From a checkpoint of a small transformer trained on Wikipedia: 14.1M parameters, biases.
Each number is 128 + 24 x the weight over the matrix's rms, rounded and kept within 0 to 255. Layers, rows and columns count from 0.

# layer 3 MLP up, 1024x256, rms 0.137, rows 314-362, columns 192-255
[[167 130 129 156 138 127 136  84 135 135 129 156 118 152 112 126  92 165 127 189 134 102 104 120 131 134  96 131 126 150 153 139  91 126 114 125  83 165 151  49 102 133  83 136 148 107 106 142 116  89 126 145 127 112 174  97 157 136 134 108 183 113 141 105]
 [167 112 136 170 130 135 122  78 124 135  89 122  98 164 161 104 158 115 127 170 100 147 150 111 124 153 105 168 156 162 119 106 154 111 123 105 120 126 128 112 130 120 125 186 136  94 107 165 153 145 120 115 138 142 127 130 115 130 121 142  95  97 147  96]
 [142 144 143 132 151 122 121 131 120 122 145 125 122 126 164 105 143 127 127  99 141  91 123  98 153 137 116 111 121 124  63 102 132 149 134 136 160 189 135 128 145 159 154 126 107 156 125 113 154 101 145 116 153 128  86 127  84 113 147 146 121 144 127 106]
 [ 82 109 179 142 116 124 109 132 131 127 116  94 136 148 111 123 172 135 109 115  92 134 124 126 159 129 138 137 104 167 129  98 109 146 139 118 135 114 111 103  92 124 131 117 123 152 138  97 106 156 137 128 108 160 142 135 148 122  88 124 115 117 133 150]
 [128  83 117 145 152 123 121 130 115 137 125 111 156 158 153 120 124 119 141 158 167 112  73 109 131  86  85 138 126 112 133 135  84 160 144 120 139 152 163 115 131 118 132 176 126 108 173  94 130 127 126 140 136 132 135  92 100 159 118 146 106 129 170  94]
 [116 127 133 117 118 147 120 114 119 124 133 131 133 119 145 115 168 155 132 164 146 151 119 157 110 135 134 123 127 150 167  96 158  96 134 123 150 134 144  94 102  93 147 148 142 132 114 123 120 129 118  89 139 120 123 123 134 169 128 103 119 137 105 129]
 [ 99 101 182  96 117 135 111 152  95 176 162  79 104 158 100 127 133 109 146 103 112 137 111 182 159  95 109 164 181 158 165 143 140 120 112 195  92 110 106  69 126  79 139 151  99 157  87 136 167 169 212 182 170 137 184  99 129 100 150  64  83 112  93 125]
 [ 84 112 127 166 102 136 139 130 127 157 100 161  79  71 156 146 128 115 137 116 110 127 105 112 168 137 164 153 109  76 130 147 168 108 146  69 132  70 112 124 120 130 158  96 102 131 169 157 133 137 149 126 141 128 111 111  96 125 145 135 154 133 117 118]
 [129 149 133 106 132 115 152 143 141 103 130 105 140 135 124 135 126 134  96 117 119 133  85 103 149 136 131 146 171 144 102 139 135 118 111 123 126 142 125 167 137 168 142 145 117 136 149 140  76 107  82 118 143 145 138 128 127 158 120 146 120 120 119 134]
 [145 108 168 106 114 132  88 122 177 128  91 127 104 133 137 123 123 156 110 136 101 154 120 142 110  97 149 121 129 147 150 107 157 154 114 124 104  95 127 161 131 129 129 106 134 160 107 133 123 119 122 200 117 111 123 145 133 111  91 104 145 145  96 155]
 [144 123 156 171  74 136 132 149  77 147 131 120 135 179 154 165  86 146 182 103 153 164 147  87 104 125 125 141 130 151 164 117 122 139 129 167 140  88 149  89 132 101 155 135 138 113 159 133  88  97 147 154  87 138 114 105 133 150  95 160 141 133 124 155]
 [150 123 166 105 147 127 114  94 124  98 123 104 122  96 101 153 166 169  82  86 156 131 137 180 114  84 121 161 119  92 100 129 127 119 131 148 124 116 117 160 110  93 152 105 128 165 109 124 110 123 109 151 153  89 111  98 114 152 110 114  87  87 127 160]
 [103 121 151 123 122 165 126 150 155  91 138 152  98 130 149 149 114 107 118  73 134 125 132  77 132 141 147 145  88 123 155  98 112  99 150 117 116 152 149 164 123 137  86 110 167 161  83 123 171 137  98 108 171 150 141 150 120 119 128 117 157 153 106 183]
 [105  96 170 110 141 147 115 142 126 129 109 116 120 117 119 142 100 135 102 121 186 142  99 129 159 111 167 140 136 122 133  95 135 146 142 145 147 119 129  99 128 132 135 110 157 101 138 140 170 148 123 106  86 171 104 152 118  92 150 130 148 109 145 117]
 [102 110 155 114 108 120 108 143 161 113 127 146 123 142 147 144 116 165 138 155 139  89 129 106 124 136  98 168 119 113 125 119 128 103 155 155 113  94 118 136 152 143 121 132 175 110 111  78 123 137 122  97  84 131 133  85 126 141 124 146 163 131 127  86]
 [164 131 100 169 127 141 127  68 118 133 125 105 101 122 167 155 148 168  91 166 161 120 116 123 133 116  69 115 140 112 119 152 139 113 116 155 150 130 144 165 151 162 131 116  95 123 126 133 149 114 108 147  63  87 126 119 115  88 117 108 111 133 159 146]
 [126  95  94 142  91 136 143 144 156 122 119 127 141 168 128 114 123 129 104 155 155 129 146 107  80 137 131 115 117 132 181 152 133 114 120 135 121  90 111 127 124 129 107 124 129 166 163  99 131 139 148 101 119 110 152 139 128 126 129 103 159 170 134 135]
 [117 140 121 104 133 169 159 127 136 160 109 138 135 119 133 127 145 153 140  95  95 101 101 174 141 164 124 121 126  82 115 123 156 104 160  98 113 146 138  88 173 132 138 122 137  90 173 138 108  76  98 123 120 101 129 123 120 190 119 110 133 140 161 146]
 [128 143 122 104 161 117 158 124 147 142 173 133 128 105 129 161  90  91 154 108 121 146 147 133 152  93 151 134 130 112 118 108 137 113 139 152 137 156 134 146 146 126 150 125 138 143 135 170 112 159 159 124  89 129 128 119 127 122 155 127 130 105 132 104]
 [ 86 148 149 167 145  91 103 149 100 137 109 138 136 154  95 144 138 138 134 148  90 119  84  85 139 156 135 121 178 119 138 119 136 113 155 107 174 114 110 123 114 131 163 147 163 148 103 104 114 156 160  99 107 134 111 128 134  97 134 142 128 147 139 117]
 [178 126 172 121 120 131 131 157 162  96  83 133 149 128 136 125 141 150 134 124 111 109 121 111 147 126 152  96 121  95 146 131 117 106 125 124 102 153 123 121  97  87 130 169  90 102 124 135 142 134 157 137 126  91 152 131 132 142 157 130 132  94 102 153]
 [112 124  90 109 108 137 145 110 105 114 171 142 119 166 153 150 179 125 127 126 158 143 144 172 130 108 149 179  90 136 161 156 142  91 140 127 127 117 157 108 110 112 140 137 118 150 131 114 135 109 164 134 170 153 167 140 138 133  94 144  76 128 152 104]
 [ 88 143 147 102 145 120 146 116 116 173 138 138 168 123 121 156  94 156 125 148  81 123 110 152 119 155  92 176 176 153 121 104 169 117  88 120 137 151 143 135 140 132 112 165 137 132 156  97 123 142 126 147 151 147 111 121  82 185 172 149 154  95 109 103]
 [141 128 127 145 118 137 151 119 111  86 104 149 149 136 129 126 115 129 126 111 133 150 102 107 153  85 133 138 120 101 145  95 115 175 162 151 125  70 132 136 106 105 138  79 175 161 182 127 143 122 153 140 125  98  80 182 115 116 126 107 139 178 128  94]
 [113 120 131 174 161 131  93 125 121 141 121 115 146 149 136 127 122 120 134 117 146 154 101 107 120 166  85 166 138  89 112  78  97 129 115 130 127 132 125 130 116 156 127 161 170 146 103 102 119 157 104  95 121 144 102 128 120  68 126 139 126 131 130 132]
 [129 113 109  98 131  96  77 143 115 129 151 130 106 162 133 109 145 170 189 157 132 135 113 117 120 135 136 112 153 100  98 155 124 138 112 140 127 131 116 129 113 117 101 130 150 131 148 120 122 150 104 123  93 160 117 144 142 120 112 136  86 142 114 135]
 [128  85 117 151 172 165 130 144 139 137 161  86 129 136 133 119 137 103 154 110 125 104 146 124  78 159 120 160 127  86 139 124 140 109 102 125 151 143 103 156  96 105 160 140 147 133 141 106  90 147 134 157 113 191 155 101 109 152 111 143 129 117 123 135]
 [134 127 149 118 140 128 101 110  87 138 116 152 130 162 135 120  88 121 144 103 154 175 147  61 133 177 126 151 120 132 153 121 105 108 140  91 172 138 118  88  93 147 102 174 144  62 118 160 131 137 165 147 109 159 156 120 174 127 117  87 144 113 111  66]
 [142 114 125 141 142 125 128 114 122  93 100 134 123 112 146 139 126  69 134 158 141 143 102 123 127 137  66 169 137 143 157  92 117 111 132 140 126 143 157 134 135 141 141 138 113 104 129  79 161 142 134 120 172 146 144 127 147 126 137 124 169 125 106 122]
 [187 178 133 136 130 100 152 101 107 125 107 133 157 134 107 109 138  98 138 133 171 123 131  81 108 165 137 134 137 162 142 106  82 144 147 113 101 128 129 128 132 121 114 115 121 135 110 133 152 125 112 135 135 141 141 119 120  89 119  92  91 132 193 150]
 [135 127 112 103 141 155 194 111 109  96 115 187 118 168 155 133 131 115 122 126 149 121 104 138 118  80 123 114 152 110 125 121 158 142 107 161 126 115 138 118 112 158 113 130 137 132 210 106 122 173 125 134 100 147 140 143 105 108 116 175  88 118 164 124]
 [100 121 145 156 129 131 131 133 114 152 121 124 109 118  89 152 136  81 125  77 166 140 198 163 150  70 115  86 148 143 132 117 112 125 155 141 133 111  99 134 119  86 135 119  85 111 142 110 185  99 132 146 129 115 130 101  94 135 173 132  84 160 104 126]
 [131 119 147 115 122 131 137 109 154 109 165 127  98 118 112 113  89 137 142 113 143  91 140 144 164 154 139 163  70 113 124 101 139 107 136 110 109  97 138 111 120 122 128 130 154  88 124 135 136 107 159 156 128 124 196 128 103 133  64 154 160 131 129 137]
 [ 81 111 127 133 129 165  98 107 130 151  90 151 111 160  84 128 128 180 106 118 137  93 129 141 135 151 121 102 167 164 160  96 192 154 100 132 154 134 102 117 141 166 130 123 125  97 113 133 118 134 164 124 170 122 113 141 119 130 137 151 138  83  87 164]
 [116 134 172 101 133 162 151 116 115  95 113 137 161  85 125 133 143  97 130 140 139 177 151 136 143 174 130 148 141 159 123 129 132 151 150 153 124 148  73 125 110 121 131 157 135  84 126 112 115 154 154 113 154 125 154 148 140 114  80  86 134 113 126 130]
 [122 128 164 119 143 137 125  90 129  85  91 136 154 104 147 143 143 170 138 112 129 142 152 106 122 175 136 111 113 145 101  81 176 122 135 130 116 164 111 103 109 164 100 141 171 102  94 124 117  80 130 141 120 123 144 135 151 140 105 119 159 152 116 129]
 [138 133 103 153 152 100 147 137 126 141 116 134 110 141 139 115  99 101 111 113 133 113 123 112 113 151 157  76 136 140 124 115 124 145 156 157  53 138 140 112 132 168 145 153 102 154 137 158 113 119 134 124 141 125 145 152 128  90  87 106 104 110 157 133]
 [112 174 125  82 116 130 123 139 114  83 178  92 166 139 141 123 115 132 148 159  67 109 168 149 132 123 117 124 131 173 135  98 142 111 124 134 148 154 137 137 138 118 191 187 110  95 123 128 111 109 119 126 110 121 145 142  73 134 127 132 139  84  95 121]
 [112 137 156 124 148 115 137 148  86  93 144 165 114  98 164 138 123  78 138 160  95 127 140 168 122 145 121 134 140 125 148 141 150 102 101 102 102 164 162 124 140 120 127 120 122 109 142 100 124 102 147  93 124 190 156 110 123 112 137 124 118 118 144 142]
 [114 120 137  95 116 122 129 105  98 145 149 130 108 133 170 160 145 127 140 161 128 117 139 145 120 122 100  97 148 146 178 138 170 142  78 100 171 167  91 163  99 102 120 123  88 111 102 126  78 128 153 145 102 100 140 119 114 140 110 108 116  93 130 171]
 [ 97 111 151  84  91 136 118 151 141 102 135 124 118  85 124  94  81 102 182 146  71  73 108  86 136 137 156 170 108 116 156 128 124 123 126 121 149 140 117 128 121 138 186 118 139 130 153 173 135 162 109  93 118 108 119 105 132 120 135 146 109 144 119 145]
 [132 131 142 129 177 153  89 167 128 158 110 128 184 132 169 159 111 171 140 122 112 102  94 157 124 149 121 128 155 117 145  95 120 146 119 138 119  71 105 160 117 147 136 113 132 127 154 119 128 100 157 146 151 129  99 125  88 135 126 139 145 110  73 147]
 [ 96 138  83 133 151 152 123 153 114 163 137  71 114 158 115 112  90 153 127 151 143 141 180  94 125 145 109 159 132 170 130 100 140 125 151 110 112 121 100 172 140  44 104 137  91 105  90 122 178 106 109 151  93 101 120 123 123 128 136  98 159 141 130 157]
 [130 124 131 129 139 110 112 144  93 161  80 128  83 137 121  96 142 148 127  98 149 119 147 101 124 138 155 133 132 123 149 174 147 127 110 159 146 143 137 140 119 144 163  92 149 139  85 153 143 122 136 110 122 128 128 143 106 139  95 125 113 131 147 184]
 [136 139 123  97 166 117 163 100  70 135 123 142 130 147 108 113 127 162 121 104  87 138 135 132 129 135 158 155  92 111 136 134 111 123 157 105  95 173 158 150 144 160 153 123 136 146 139 136 156 110 123 109 106 131  58 149 141 112 139 108  90 125 134 105]
 [111 133  99 113 155 104 138 149 161 155 137 107  71 105 124 119 107 137 103 113 140 140 106 147 135 127 120 137 116  77 143 124 124 143 153 166 161 101 208 117 139 173  91 124  93 117 130 113 115 132 151 132 165 123 131 173  82 112 158 143 154 154 142 127]
 [107  97 116 113  90 159 137 177 160 143 137 166 135 126 114 132 171 134 171 121 116 105 134 120 142 126 117  94 123 155 120  93  81 130 160 167 159 109 118 164 127 156 120 174 126 140 101 138 123 138 170 157 131 122 142 111 159 180 122 144  75 144 122 135]
 [103 121 132 119 136 159 153 147 163 142 132 149 129 101  91 121 149 141 124 136 142 140 106 119  90 133 145 131 143 129 111 133 135 106 134 117 130 151 137 153 123 154 154  96 142 140 117 130 117 117 134 141  91 126 105 122 164  90 163 140  98 189 138 129]
 [125 127 159 143 151 145 107 132 123 112 127 101 115 125 122 136 184  94 160 123 114 171 156 130 139 142 131 141 124 122 141 135 125 125 122 129  73 121 155 119  95 101 151 139 109 107  82 135 124 157 130 157 123 118 100 119 164 112  92 126 107 134  85 164]]